{"n_head": 5, "qk_norm": true, "tie_embeddings": false, "parallel_block": false, "extras": ["local attention windows", "gated attention", "norms scaled by depth", "capped logits"], "init": "normal", "beta2": 0.99, "grad_clip": 2.0, "warmup_steps": 442, "decay_fraction": 0.74, "batch_tokens": 131072}
Each number is 128 + 32 x the weight over its row's rms, rounded and kept within 0 to 255. Layers, rows and columns count from 0. Numbers have three digits each. The size before them is the row's rms in percent of the matrix's.

# v: layer 6 attention value, 64x320, rms 0.0394, rows 3-30, columns 240-319
# o: layer 6 attention output (transposed), 320x320, rms 0.0441, rows 3-29,67-93,131-157,195-221,259-285, columns 240-319
v3 096:125117115129089154049166145158054157089132142097161096122092091183102144158166090134111126099109123128136160144167195111139137168171117145088123156124099192128083146088124119126089122131056158081209157117091135166157138129124089144162075121
o3 089:100137166123115125141129065098150149098138073084071169097135120184142155178082088062116126167167057124137119139141074101154108108148151115104101117170158188133202156086189157181119144155123113126176147107164175111123125129153121112120103145
o67 111:149096194113137094093149132114158128121120069128094069141187049104094153153105085125124146113160063176162156100147095074092165154082071107095152145117117154193100159080143191073113104137138180102102170137106149118110104121083090151094163109
o131 101:121147138108109101146151095109154099123139096125069168136149171159124140164100086095089186103133095152110147135138116087105110157091133133108126122126209139174239149132149124093085131155115223156069166089112149147035114153102106133115126119
o195 096:116091130061157077100163168114190116131129139033107073136112063169122166129116089116125131115159117198132119101146030125102110110121116101103114126178106159169105149095193143093065120128128132137114116089078115112157131101125052156078101125
o259 088:101151115100144110102154074135117158066171151105048142125181158158134169181127129071115132157150119107134115188167039071137103144103141148096070115151161168125171173145146100123139130163122136121130120126102128132153090129086136130096119124
v4 099:077083129100145133089078133188158101094157133105136181116093119077137136134106127097158172139116115144104095174144084090065163107131106131136149100160150099151088113093069166108118170104114147141121122111122142107125047099118137171150208136
o4 097:154141165087100092141139116181104089099138166161115140114099093127114067172111101154139133196166145119154179081183116140111098129179120131092157162111116085153098140074219137111095113118109154156157126162143151159135109120104091152106077095
o68 102:126165067131157148109150136141133075093111157142130126135112123143171105167165115116138105103161105154158131107150133053163131132140131061081150141133135153115125195121132122224112139166147157167131141089111135079168229155177137140124075148
o132 106:182144109109177125151122115163139141127090165144145105156090106116138113197140139152159119136184194147119166063128147104103067142146070110125088174102062087124149166099167157153151089099110123149150167092091135148125109151158126154124087179
o196 088:168170120120138169200116088113135102113094148080139115109149093110214147116042124111122182107167166140100146137145143136137115142101092112139196147169116126096161193136114132186095115148131171141073135062090086063130113161165065116118124138
o260 111:173128192080109118163098176165136112130146125091091137103136105129081069134133092157139159147157168150134187074168114101076113084160090163120161131096063120149100127079178173069070150084074146199112098178142162153097073131104177172143096138
v5 103:181195111114100138125174095095126103195118168111108100131148156146117152119182125104166103108143126167168063138131099099105203157153170092114164144200145135160100080115137112159105105126110180105161105107058081181050136070137139128156119116
o5 094:101154085184123100161106095114118135113146078164111104125164151140095077175144104100120133165114112146119110151088165138144102033148127122114144158164107155165112134108137173144138167174160123082139123140158163094156112118198116111101096137
o69 117:144150111112166114089145098149108043114105058052206175090112110147198064131163086113128091104112137159078142170136106136189129194117163117072125147120171131152114098108149129167124131123159157153124083111104155106133152193149118127157180182
o133 099:152161072142126120126126082126122120089151101207163107132195160160125089143150062130131140124107168055067185149122111123153113094125167109150120145111096110183125132152149134156163157143164095112143096095157158087189125140150168139099119159
o197 104:139130129163127089147143112145111046061096091169191141139121128120162090098140112113116170099113137067092170164096135127157172227099109163105173097146149122181149131135057080188087131100175163125154078148101109103135125131138161106147147156
o261 092:083174076134117120148121127101118136120143123193053110139161145118092052186107169114071126131123117090095112186095150088107099116082163138129151133137137170174097143111152112155155130142168108119102151135096150119189127146138101154101114140
v6 102:120149242199143161133114113115114128169104124169161099145165087093133199151140103068113128165144135129152229129085140152172205180138127159146144100126134191143190114115126127106156121064160075148109116164163065141124146155081157096177101141
o6 103:148146109132129130061148150180162143141098129102165154133187101102144112054110165170139111142183085152133099108148134123130111127141126148075093166113105130076146164121092143129122186139165111102112122136139182139143141157095088159104182127
o70 118:147113122115119139141107097078127081088130128119137116198074159044174135126105095138165100148101172138094166118116163124128135122111135069136197209179140127089128110134105120191111159170128088073122125189090129122169091100151133132137144177
o134 106:147158088141155134092126230184121150156165119067137138123090107137127154063105168118147086143148117126140099110125161118110147120143131131143074160118185115044112098148086176176103124123127105111117106117114120169142113179119128133151141174
o198 108:120108117113095179117122097089073101140094134099133111143148077091179128107111114107119146149136162150106164144085164114126108104112118079120182138207137151164184174139069138180139130143152106082133068143126121115151124108149126110153156113
o262 089:159137136193125132130128198144125171125095108097131158182124127137170120057149172128182124106222111149157110087158158125082130108122123116059093138110120130047110129159116159134146158139163124090130133132137149144122102162103152194129122189
v7 099:151107097144136065035111160164112146132094108162111146131144101089152164099108208123143153153084088103142098201133127115102124078171127130115079129177110154122131164111122107122092141148196164099094098117132130159174123196112152105099116059
o7 098:151156196097104152117132132139171111085122188148127187104120133145116118083126154144111189101128176103090121108089150139096177129160106125208131133111041069187163133204133138080100099054129098131128101112125106124108107130148110141106109141
o71 110:146178058164105163122135104087145114082127141106124119099129140117221091161125127115154063184096073173068136181110140115125167108186115097113121139087154131097177164145081091154137080120132062107106151175111161108167133150160157126140095156
o135 092:100156130078080103082090086106128131087161158116122181126145076137133108143119135122117088123172151115165116114123119126140133135131082079153126107114136171138163076183120151040062122099130159117176092169134160124105159067131138105083047147
o199 104:118167185144108157104141109083131095096086100124153147104153133113228125083127137144116126139079077076145120184099123113139205177140075104174160106115112075121186079192062106136108124119197087122138113196147097122119098140144135138158102103
o263 094:154140161129136091133085114152189083116117161125144192113154090154095165104128143153148133106124122194133132059120141135111137115162067108151152168106098092192183120174102131084104122065155130144129107144143074118090140116142131133104131119
v8 106:148188138126140109066114167110151146132123145132139154102131121206063124112141157167211136140126125089145138172091135134173112137125112143195045160089165199150032070136158120104132136097148107142098093120171158116128096141077170129140146121
o8 082:174165093108121146115086084131173111037135145133143140117097139132112104106105144153143124073072166088126131120092132135083146178166148168131118109140014122175137148146137146086073110093112105112066110145098151166142103115089105172116152104
o72 110:128123151126104121138064095195124126136102108144119162123115167146163174116153115202128075155122150101098147093108155093176108165141082095192063223107120148086155110150149003195127094119189088137150179129161142103155134084146179155135135162
o136 110:099165085114114163091074067157163135122157088137120119125134140096155138106099149119145087093111140083147109084110111081098142147131142106141107120150112175120141131134124111147092130131139162092158121187110120135137188088140127176093134081
o200 099:088160128056174101117098154187097153092100161103100138145098118164113090095185125190181080121117109108107167158131162132131184160137088127136073188141112163117147083124117054211162103127157114111116088145167136109132087125114116093110143097
o264 101:124143136182118148131103114170204108091117119098141109109099175189086077108113135121141142078120159152130158153125085140088117141181118163109159054118022097131168112082116134114087167126128127153123118140135184131101122144091196141162116144
v9 105:137063121107112166158173102099070110145161055109070133158111173186169091130164087065109122112137116137089107135151129111230107092136108108127116153122101115132112169078220125135097090081111081124178075154100165183141168112165106173131138114
o9 094:078139127147124160134090133140053109144105107045137132167112128120116202146123156181135080128108073183114100144135156115151114117127079151067162119120115111138140092109094117047154129145172139064184115118140101137128167118128097146175067095
o73 114:113160119189122154090094153145186090173099114112105134182082168090119083126167144129135032110072147126081150132113116137087118113112172092165053139130077156126144150111135105212119111126144137105120147144124177101111108159163110174106131139
o137 106:108131108115098153124093172126109120138082098101145154147134125140118131088078186181119121089092110188090087187131122106160133098099111106087139128125158132131135077097083104154128109148145121124113133137086134126080159158164142113132121156
o201 101:175143114162143108119096161121121056126134112128179123162098152133157108112210105195137103101142133152080176199150110105190134161115077128134119086122119157106122109098115085229092096098184152101153151132105135099123107135131154180128131116
o265 081:100142129149132145137154135140058107139135119105106137132111098089160136188098148137088106114087080153086069182110153137129169105125097112104110134115118147118137104122097113172176121173218132147145152170154080104141153157103119154091122107
v10 101:124130126101083172104121155140120107136128107127071154214115119191160139144103090139126134103139135127127190115113121140168085062098083150108179195091072178094072108111080139137053155116155079122114085125119156178094125130130140116139148156
o10 095:137122136146140135149153098108097133110193134091078124133139107127151081172128100057140079081099042152119109118125157093135166153112168084147106147173182168099134124063139110117149151114129130143087124156165168092124180133159114144097066137
o74 106:124139146192126115171159077144132242105145123149149099137100112113164097120127140160137093093156155163103146111074122140133147175109111082145083165126099075135121115136126089141130110172134143079103153082093079106097154137137115109095142089
o138 111:130107168086171106102101100132143144139174119107097193139145127118125064122143116090092125056114080188126124103118135134116140146128130114150148128075219142144156069111176095131108149155107150101063162128090148138074144168151111105106088133
o202 111:140163131142131118135094097135104159157150137133120121189127151169157148097133187149118115038108138093083172096077140149166188082122093115151068197147078107104165079130095097176143102169164153086081144171094060127113101131119107124054134133
o266 085:123171167145132144118116089146139166152172212130078129124084141100155081162153098124146186111144151179102115108176102062104126179132159095143108128151123135128134115077154112200124130130096157157093131177137150115124108146116152118048085120
v11 103:171169109110128123190113158104118139111145155141144110131135156055180094134108110136151122137123173153108015184089071145050136146150094115097107155108145113191110132116137094238084147147162153124107136131138150122193171121168140097091124136
o11 093:138109137121110102140168131088193127172084126181108104125101101155136106103143101117089128108111121095134144145085153135086134165164181160091108170100119084158111174199128103130088105150155126104143176052084133114145098183134108126084119109
o75 126:137164136145144105061146191128181208101168099101162083150143173173098123150058139131097124106124126211131074114179095072133131092175094116151124088155155145200073127097147170070145076081121111142078091116123164161080141074147074123111161128
o139 104:112156137117120100081188187112160115106122091159130082124159130143134115117097132137111147064085152122178095123078134101112071162155160130099126116074119119151055168175141152077133114126136111121117159105106142141149149150078093155098112084
o203 104:158193047145114108090098151130185136173128135164133120093155108182152078136119184126114074118142158164165072144146078116111077117148155048139117098141106128166095123129162155146139153131098140112131141147125172111144182159137101065085149141
o267 089:148111113096141070122165183114145123127087114152092106173131121152144145126120056099141132085132082128089120154096139129130135137123161175096140120070137099131139154135120116117068144138146129144176162041133158128153135169151084127132114133
v12 103:118147177113065157120141121119093149193142101124053093150104113087160113121143074127082176165172144129192122110150139091116163112181096129124195128113131098111116136138177202162116118145201099133120131127077165124150177140153152147106201145
o12 094:179167146145145133117175182120175108158129086148135149114160109133100106028167134140139095092070132107137121140138089119105145168101047143124134194143109092117110103134107148170108141117119125093117106076072126126126184139123105113084112129
o76 118:108148089081118170174126153131180122155170115134128110123089143156063130133119040187108126041164115127132084103149189099077156127100100120117139161147103129126127117112111163120102163173094129078146137131097121182088180124134130103036107146
o140 104:190120108116127143156160144122181186112135102112174129164127131165117141107174137122119106077082117138112117151106153146121161141153102192147160200141096117097179110121137145138101171139087098092142119084117133115101172139129104104114132167
o204 110:089148125150084159141120130083177143151164083123086098092158132110129096130082085191090099102125063077134098131101076149088179093115108116104153139195080151130106132097136194136168163169141106047101120118135148142102165154139139109110118102
o268 091:164112114128157141172185153104127092147112083083141105137147166159126108098093134094127143094095135083092115113069135106139182085129076113097145172179125168109126126087160149170093116139144138087153165133129119139065191162128118078113092160
v13 101:131110125109184085132102110170126141151036127096138144076095069079203175140162105148125103143105108139163061139095173101094146070183129115122115162109132091137080157177088174209142093103166186125142082136117152132147179112168078133115149130
o13 101:154130150094097177140114172183161138114150190152190135102107162116172112089098128167132180102163183122082140133144105136116127141097140109129111151087081104155161091171151123135111085143115102124102120104043117144089064199177174093096183085
o77 093:133172074117151135093195087174058081160096134162120093090145127097166111156145166106113079091140105097054148107149113102122182120171068138110088119137087140099122047072113070165097097133204159105150198155144140145118136139135115170131141093
o141 089:075140070153072104151151105121080119149112176135117098091071155117165141148076121103177093080193130156108105136154131110120116111088072126123154109150081164102193093062147141100094090174146150152117127131102119126090094167197139160133100059
o205 089:148131071129156146126104089210145118120097109097140096093129074158201164156076128189176125095192171072112140105160114116151135133151093110094131087105095155097122087061078125149078106169184172066164175124088107135149168114125109183141101135
o269 091:147134154134138135140112147154131111154114119111175112092113137157136156107102138171150147098155172163091146080129139131150130095106092124126119178112095123166122104164178144111102137169137096140131104126079097141082091191214142095135135081
v14 097:127141125135067146108120123123117131107155079087135159093156138123106112125159188169192134153104144089083186167092165165117155171073164160143190110150095131147139118160088135180097099183118128112126133073151145136117126226211104122106152072
o14 087:097140090111139099089115154131086147133149143056151092131061123078154138147146156142089125143100141099122160116170134105127124125162130153164107127062128154121153146126092107068122074078137166124078067135146140153154109130076118152100098106
o78 098:100160128104114130118076091137108110156136130129099090108127188143182138138126087148124139149093173141103163118130159137097148109196112140154102157058163131114090177166132107081141094158165084118133120139182127136131171102091169093096153074
o142 106:092157128151183104077052161097128119131138121060128104163099126091177139130098120211111138174090154110110108101121137154094127159116122132148067139066213129135124097126137104058107140140114081120121107149133151191140138122113123104116120086
o206 116:120144106089090162115119093113159120148154116143094132070210145170166109099120109173106125161104179109114128144116086165091116193131178104136116098111102112147109189111109183109130162140180096055125138134151193181162167209116148098113197075
o270 082:148152084134112104067118119131152152136139115103103155151110155132177096142064087174076175168069204085114148122184126143065101154142121128143130168057102104142169093091111100145119150129182111132163086105160165169199142137113179092114161109
v15 105:117142147087139053179129164144069153161148096116168094187112115030116131088169140170138079109120119146200066134126072086189094078100164097111124111136122150158154149165107133162128177079153139129090102122180084106167171109111119151166102119
o15 102:146142166116135192124107168132171111124169179162118142102128203137061125081093101184100163085089154126131141107130080109090130149144109139175128131107067045146119097153162126084149139071086115112112176115080097135076109195140137089118148116
o79 105:144164116082125162117153076165118132158140117124114139127090148174186037139070140102135119143167237139101154168051100128149142134142102112178096164076092088118096123143126080142096153140119205096117134211140144053100138207147132108129133120
o143 078:101130145147159184091144099111111107163152140112047201106072132138118095179047118102106116134110125152058141174150081124144088128164075105158178112085141121099125106049097074127124155088083136117133113130131133101069104222105119074106135134
o207 089:142162095118071123160079130080176136154167123111144121142143196159123070167114064138151135139111180162117110181072091090095077127160094126097139144079040094124169102073131117157169123116040150089087137144180136137113127185138173147064205100
o271 102:131125164150135183120069149124179087116103109117121172085105142164084133086130125180134114085107124163142150073153068112116102156125080117130147115116095061150143120088153135047100160075111127094124148102074107120075133152154142049120152111
v16 101:120190136134148137177105127129123115122182115135209143141176151014077181153148073135196135106049141150111105145096167094150110151094142117119136121155173089118134143121130096159088152093171145110144034159094097149145127174062164083146163144
o16 093:102115121100112126194170119212156145078154151171105130104154111080142099123117150098182087143111150166131150143177128096110150099120115112137195094070122165121082060200128087084072124139098182087135152147075051123123162116172142100071106116
o80 107:141074149133137069145107214077141124104108117148104166135078203124160161139132136127102146093141137191098058113128142149121127118138135105209113124164155117089142181161126146137134124135082167084166072150121151202062075069147098133127132085
o144 099:113136145117145101199164126196178160053118097166129116134124165122145051118138161126188131120139162148129108156165088152129093065142094142184157102107151153106073111179116105133098068145070121081117131147139082128154166105163095072095115098
o208 114:125101159136144133155203121126150103135153121118112164121140167045083131167098077123090115134121083211116100131100126137107094106109162120161161112181174177165085189143112162102141190083124108112149081101120150217171143135101109153155145082
o272 082:106130160080103135157095135174155101069116130148178152115089125140116117068130124102182095120159075201124134143164126124134142093119094110152156084059085137141123121124127115120095111070069121110171101127074095090123138125217159089079154132
v17 095:116174076123128105191116107089121057154148137110160121105131123055073081106175092119115139157134121056103100159166196122066084105111144066125110114188126217150136125109103154167170143122176074121110091127111172107160186114142131107057092121
o17 096:162109141082149170168115120139119164087174179123132119106117164118100087076105118195129120112052164124082109092146120117107153128098115128153143134136070091218137142155126124119167092146068084106095166139106085135120135149137117115128140114
o81 105:090077115124141138140105132064168160153119079134051081167181127081075111138155142150130122094104175116118103134109168097086136104170165114137179137099190181215114136156181157050136144136145105095146062078145162138119103100109131137138185144
o145 092:107114094108117142207116088106118150132149102065075111134084129082128088148134116165154134099078119108131079139143157133143132157107109155124218127157163175171138157093116061083151120142056134142083138162161153135146188115117092120166164147
o209 107:122136086163163153131152160128181109103193106103094052119195154089051113141131117159143087109085165091109100147147131150093150125140196107148173129154134157188099172159097142092180128089094100105104072094116167164144146172104103133115191101
o273 084:149072132141164106180115077150131123114121126124159114125118135145111142097133124193160079131081115148102115077132117105153126101120122091127158141157081107197130179134135115079093125191086105113143120095113146103130134115156100058148148137
v18 107:134131073104109107151088161176087114130154144143154113136127105094196120172130141161147145118119133135110098121171131152129072100157107057100096167113121151118098113147113105165134162144163061119147097084098096122089141121133130129072077146
o18 090:164173151106119177159146156147147127098112156125125166100189139112080149065142127146138137117102155120160164100131128174084130089146152129133144115087105111153134092125136097081146127085109102118052154099074117163101087162125137145168141137
o82 092:084140081153174117088124145130117172123065197129147201104170082130059140106145204138101092141107131156116129149121115142119130136115106162139100123136144177141086128151134070152152114166171107118065185119096060097096168149131143126144096154
o146 110:065171086100143126107109137136122122167151185141071189136182124153065160110076179116075121107138099082144092125132188118076094121087096101090172113116195194156145074103122087084147051138106132152054150137064171162087156150147136156130125139
o210 106:166139060124138111122100152135067085106067152157114171122162040148098163096156182111082099126110062074137127109142135169170125129083151109095114152096104158126074098122086117150096124195116165192113152115070113070107176101157090167130083114
o274 102:146160147128138114150098155151175140127076138143163145127173097146069224048146133118155146127116124195127187050144109186114071109142109122078152106078111126153134142066117121077108124079108146139092151106083102146113106110134164137184146164
v19 099:119144108126130115108159142150131090125130127178156121123113142156156132079108136144121139121097102199212113211145112178151145094147151143105078194092133042151159156115130075156106135126147204121142128110109139183188156065081125115130099108
o19 095:120129136128152142124156107154134174125127167114093146138165148131088136085112105175113139114147212125115114127134164085119171045152132130150103084124068129105123157110161098117178093113124090150160075143149149099098040088122130125088202083
o83 115:146155074111071130135054142147087106157118124120169137175116098125161091049135176098112126102130147133080145138138105155141125137095138142083108150093104133097172099105156022226078166132097173163161171161151117117127111146136119184179160160
o147 108:144153111147127141111130084158130116151150098181066168119156125158111146130120117129185124125172175072096083129156126112078131150109124080179155106169036147169126180062117157096164105161135137136182056138143134119094054119120155144135152058
o211 106:149179147119106120106104138128081100081095112116187120110111048155141120076135143107123136143150129162161143147117109077170142149109070114123134113091065150110152128127132062193127097147068137216150150116120169097129070133107116177117089153
o275 082:111124112134148123119186048163134187174144165106114140125115147129063159125124134122117147104113214133115131107180163071120152111179099107111110106154118151107114134127101119095155073096106095221171063149144132106083090108120133179106185111
v20 098:135164129110140199172083114095129149125172111112074086100143182085124145100097060091126112128164138108169143147091135147131121141141041080146068135182130085112211092107106172093120148093112145130119174114154118186148068135112138137095136160
o20 100:053085158144125123179101142158110136117158133138177142101145125124143156126105137118113103178092136110091138160110125115147057050196144097104120119106162168122123175129186137135094104141148130113179071108145106083150097142189148108188082079
o84 109:128121102059138105163099173141137101053125138113138125144156126135076185145122119122120138164143103137154156164182159085161143091141123079138134166175106098129131086098114154118094140106080162126163158156119083104130137128148084185113157122
o148 113:125109109116124112143120126184199155118128105135186121143169128115130169108142117133094092168078117143077122146147130091094134104155153107140182109138176142163087144151137112139051115104131154079170161108122080165178121105111137143134132105
o212 107:104087119133152125110128124165092129129101135099139125153161164068096102116128103163138145169076119167116128164117122131159110125142128123150114131149099136120115145136126178096148150065101125106120093153193126164129117095102151150149150068
o276 091:108118119081149149169102166143132115167128199142136193112172153108164116144123133136097132195074157075078131147108141095109105123118114132132145127085172217152149176143119091110145068124132125136124129142134123135146096151122163107151110096
v21 097:112132092144181141140128111128106150119117112136110119145131145198183142180131165135134081128166149119144193114133123137112118145125166113146148184121102121117133108168120175159146160092121094091118110109116146168097119163134122114153116160
o21 089:088134139103159090166047142159067107099132115093062140141108124107156141119113122144120111142150074131136078123178125127146074080192100069104148119114162183101134145108159102123181140120116130130177118117185154133110175107162121130145072116
o85 100:087189101166179111177125117117121104097085119127136220088149107130179111120182105165114082136157085120132149107103111165118165130084061125106123179119095120172070145085093121167118134196167192082148178135122098150112123241191138164166115173
o149 094:103160140099207106176081119119137093098152131114122170133117157143177097053100144159086138117139126114104126136101112131126116121149069062118125108115201150148127129126145055096087129149085150108146091138114106164091163164171121150138121161
o213 091:151171167115181121139159122117074087077113122153123176106106121070125167116129099132093114129120073108111142145143168192094118114104106143113151161131129144182109124151132126106125130106122201126158124082138086137163093180155088153175138170
o277 081:144148163137157085155121134159109132117141142110073163140100116096180137098111158095088100144160107107133119155158148117137116090123095082117140145133187155075133097112166043158187149137121151135163123114153069117166179123124138181106113128
v22 100:099074116059128148044130154143090127175115102112122095142103103142186109121132116127099138113140139111063122173079126155104149078127144117131116146160117159105102143104170095175090157139151074135158094177111143135162112181151115092133086124
o22 092:170140075144134154140113166067123106150197137145088144115063237122113155148134063124092181131087112159070133102126102060131157156084176098110143078176176138128198099158175080110187130095151099160136093101114161163075105155121138084098144122
o86 109:172120112086166134115124142155110194132103164112149117114126148131170118170086139106130090125139084115128101190159043131130111159083059147142090114154046162123135123154111099190128066104115173117166066094097096162116134088147101132060129153
o150 102:116148114133114114133105168120124081135168106147092150170086189142110128164132093118116158141092101102060098129180092110124089131083132112112084071117219151118180092154117164068156089123128137123133148097075167133079082131112146139068078120
o214 100:178088099108134122167130105135163138189119187125095143120118128120120058150084123127121183153102062111097108184085069131082100150096141108163120132198140136131080144164101096172151153123191165113178088093160118120164144110151133151158080180
o278 100:225130097162146090147165147117135027126155110135109120173101164141101143171136115138128117162117175124089104078079123115145166115106163093097102137187160125135153105125210101171087131131122063174144105105112134159134093187112124101085164148
v23 102:128151045153073085098087129098159150114108149107104176131137059100140090173104078178088161113169115137198157132132150111114186133152151168134150083089122143140155126098059149137154110067145154119122079125151149096112042124112173140158157184
o23 098:144162122168102155124096097100082176096094113084129067126068182136131109144177119202120145153064131156192086138155100111131106224134083097141194108141087096090080104122079053143131089127130123185102118084108158125122161100126126156088161091
o87 098:122171140108172112155103127130132119041125133113131130152184160109128170181118056112126130097108050127079126101172131116184130182114073148067084141135102115201149124065182122194175103096121123136113048169172072174151138127137144152122077130
o151 094:205089154115109113121123112090117172122126068112169045126104148142125136102134163157143111129074118096163119150117094145142156191144105168142121096117090107049074126145114114164180146148141059163134093112133104089139141107137155162062131121
o215 081:140099138075147095115082095099150187155101155103108128154085135117134173168108130156132120128113060140093145147178135106156142110112107107171120137144144118104183100128178111184182111131156114100134069110140120129122112105093120126127115116
o279 114:081177116103097187128066134068181186107055102071148134126094174170109100153167175187163084126116169161163106135141123121136146193151116100114142084125079080101085144091170116099110120141167143138096133112070166130112194095142162103112153073
v24 096:125137071074172079120112143131140145227079154113089117077125140116213194083134109091151174100144145085144127101166137089143113191127097167109146134102120181060105159104140156158146138077149090104104124188120141110112086072126146127112196127
o24 092:165132118100149072179157140144129145136113159175156094134071181094128141112123096163078123155133139114115116111126172157094183174139154161167161186067133075113092144120099106157115130168133112128146143067131053141064106146122145129100156145
o88 097:138083154145113121161199143150110139152100104072124108152152100156144197075172121080162101118126198118095143124139090142119163165141068178102081061158120098131107104102117143088102118131163166097107091082131107184113107101120116074095144165
o152 090:115076148147115042176190117126146162159071105079112138140085173119094154131153143156106090139170084162140108136142142135106178129144090196112166131152122179130150087088127090103124136193182150143142154098109150135124136074125121096103120177
o216 104:091088128123156164111108140165094140136133086117108153121125143149153193122221168119143058136156154114111136099210102140124115159104052181095093138146146093096177120102150100107114071164165144117114157077119124135110047113155130083093139149
o280 095:156096158143147086162137150143152098113097140141176138132112161156088220133140090153132115119124091166109135083096158164136158098156064161138129141131134064150127135080139123096096144139131119136167082092167131153057116110136125087125182154
v25 100:138141195162113150028158145115183069116104058104165090073113130163237115128147152136171161164142111197102107093131090115172111141128090116091080115132123111129138124122089059136151099115161140142122169113129137164118168160172110140171157144
o25 086:097100114121139172094148109146098188108112100096146143153135164156119102165123165125144127125143116103153121179106125104130089095156104086125124116126112121060152159128154132147075121149154165058163135175126153184188106111099084100095142087
o89 102:119149134115144159095133120194122147159092190139097153122182126138147163115133152119151108142101142167101161118141113156138171079144114175092094143110089131126176122142098049116113075149202158141138192113157121093124117167122127129129109130
o153 109:126147123133124227065121109185120138118134150185152156139159129164086122146074141137132106169142160103093135122111130121110120105175133091171062179126086088132192171191169091077104086127144160088191132141091171136101106103145134058130131128
o217 117:146112155105059166082174138165191162105125127091153100129132122188207181138049121118115153202185160175109077124121059143148107112167143162093152066106127121100127094134098068169063114156203091048145183122170133103100151135139131113150127100
o281 086:134140144119139142140167142108089153112134113090149164129156182121089095141134190171167122102150131065146158175077102138112081121107099106148140205121130082101175119116135110076130166136124149068192159202104151163139165132120129092079106128
v26 097:111052149133172082190150129154111175102104125112157124101121133135161130150114127108116139171153128107134143140121140165083151121137079094123113165253158130148136101170089111150126118076093114179150076080161114143173121154171156122138109164
o26 087:190160207154066152095115228126184119123137149137120146160118144155133179076134122177123116116121111162129150154120022137104126143164121140199135087130102089109191101122119098119069145122119107105127172080142166135077103153105194085105178142
o90 103:126171100120176101121162126087134145168102162141096131081117118086167108212077129091111089121123063179123120145113157151116093076141115139151141182169073079154105137147134055147123120173092143080116149151077152120114092203163111165108147129
o154 096:155191118186113111123177184124130126115133140157112116142111102096129151152114130122102123083171132166141116161062073117122111159123139171178106126142102093090129184092108113127122142101124114103148174117172091116104183192112148143057150148
o218 112:129148141148143095176194128119104126121116176085108089123137155090100120157055064138133155130080087184098060183107172142096122042094115148111150148166093105148128153129106095159157187097130148093105141136160097137136136168130123139082179154
o282 076:180156196142175128102109174143138134111123139087172128132099139142099138075158161164147064069175135182149133159132074134144113126112109131146127112123128097123140120098166117057107138104120136119111162076090120110102171151120126079128133148
v27 100:127144114089155100137107147133123025104138140162110146131165131157114118146096089100085140102094135191134140127188179105131107140123130128107193170145106119202147135117113106116172113099173163122117144153187075140086071172146114146103142082
o27 092:112131073178140123160132097112124146127082109080111102079135024137137195179120120106116086175147112109110100121106159115138139170156124075085152129118161177109190132131113124221098153182122140128121139154135135175139128115149096101141111113
o91 113:101127077186176124158145142165132116143166154142114114150177073100083115164114113115096164133107092178151080140187146154058144077132138184078177180149112121110144138079148098141075149130106109153150111126145109055099144091157080132157104137
o155 107:146123135136140150162151116109155159144092135103144099078107076101094166147093122134079128099139154101140155136144147145089151116132107157119149152115145138152203082163143106123157119139115101163089161100085114151109118144173129139114137195
o219 105:119126147155193105129150150174162161096160115104130104105176095119146192174142103097115184108105093157182098063185130145110143092120111200132176129112126113076132171108149088112066123156129124098144129137140109132131191112160102083127068168
o283 098:131180134139117085137075152096157116090106093081076115072157049126145151101120110157127106163175110105121101148066128168099136127136110088118183129147081134084163148120145143175122139138107108141145130165147139157092083118129082064141168102
v28 097:139140176170130114106146102084106170124123176138139163103139162140120154129098092194172113126109123163072141082128156105121140160197129140121166108152076157134128085141120127159037151081204152119112144121127091163106154119160105089176155071
o28 091:152099142066119105115122095111135106118117128097133182179144114087141077147097137122104125099120139144143173095082131111097170141152186140128093138142087132153079156139174190067045146170160168119128182136130140136093113141157166106145091098
o92 112:108081116145097101087179121124129099107138101110099181156094144128176154107139160163112188136114143122141107115126108182114137159094175137177129080203179080146083121140114198140105159225119129131153090161134171156096119096119086087087145071
o156 094:120131090109097084111110074137090103124181079069143177161132143119141088156126159125067179106100155132116180172116157149140162142140149162121139123102201146173106095183113114117076200177097138152142142102123156135169125123097130204097163130
o220 096:126105170130087061113123127110088107139111087055151200161154149109139113116165139104151182147102105138107101126143132210102123063150193186174121086201141159124061139122101196112114163137096160103136116152159159137164203092145086104140146075
o284 089:118110092135128069113119154087133065132128117111134134169148110130187080173098127083117122125107122126134129092094174136102163133121138123129131123139153102171107124089201124021031175138162116089140138166123175151085101104134103105098104124
v29 095:123113141098143209124151105147145144122149116060119204156173161204093143137122144147101095109147140153149206150147168107120150095067151201105057128089110083212111164132068113153131142117029118185104158115083129098106201100147136133170096167
o29 092:083086057189129104179143088081148139156159084125129108120094048156170190178173111069124093120181099110125077138133140091151105154130117129090140141089216174114118140071151116125146134101154155153107113136140131134141151110163107125145073183
o93 092:152117080109092100135058064075121164160086155141130105078095132087162149207108171167150098120143117136072097143075136087173111111161063089154082192136109176109206127110128083109137123136087143146144124082193126186073158117148160114159154112
o157 089:069107063142119122147166104134152102142163131159136124108081124147137132131126085111098126102125121128100082118167138125133128138134107091095144147063255122141185098095160078174120130109122149148106140109107113118094108170178099117108114190
o221 094:108062086121073132110178104100149175176166129146113101068111110151095114176072068141130112180106190124142098149092095097139107162131161086104126117117163143130155119168125123109163128096089116097131115136162161207108170147162140085107203089
o285 091:121136077145133113154176119118092149125180123134122093148103109137131143191143110100097103151140126099104076189135123095117107114149178101134126134087190164124123098111153096162177084147145146135122119133122101183147135136130148152109087145
v30 103:087109157121119140104096137144034162108125123124181131109168123092108178127161184118102084117142161140079159182163125158183143183063141194094143142088106141160097088133162145154172156125086130150145154108159072128138077136187158191102113159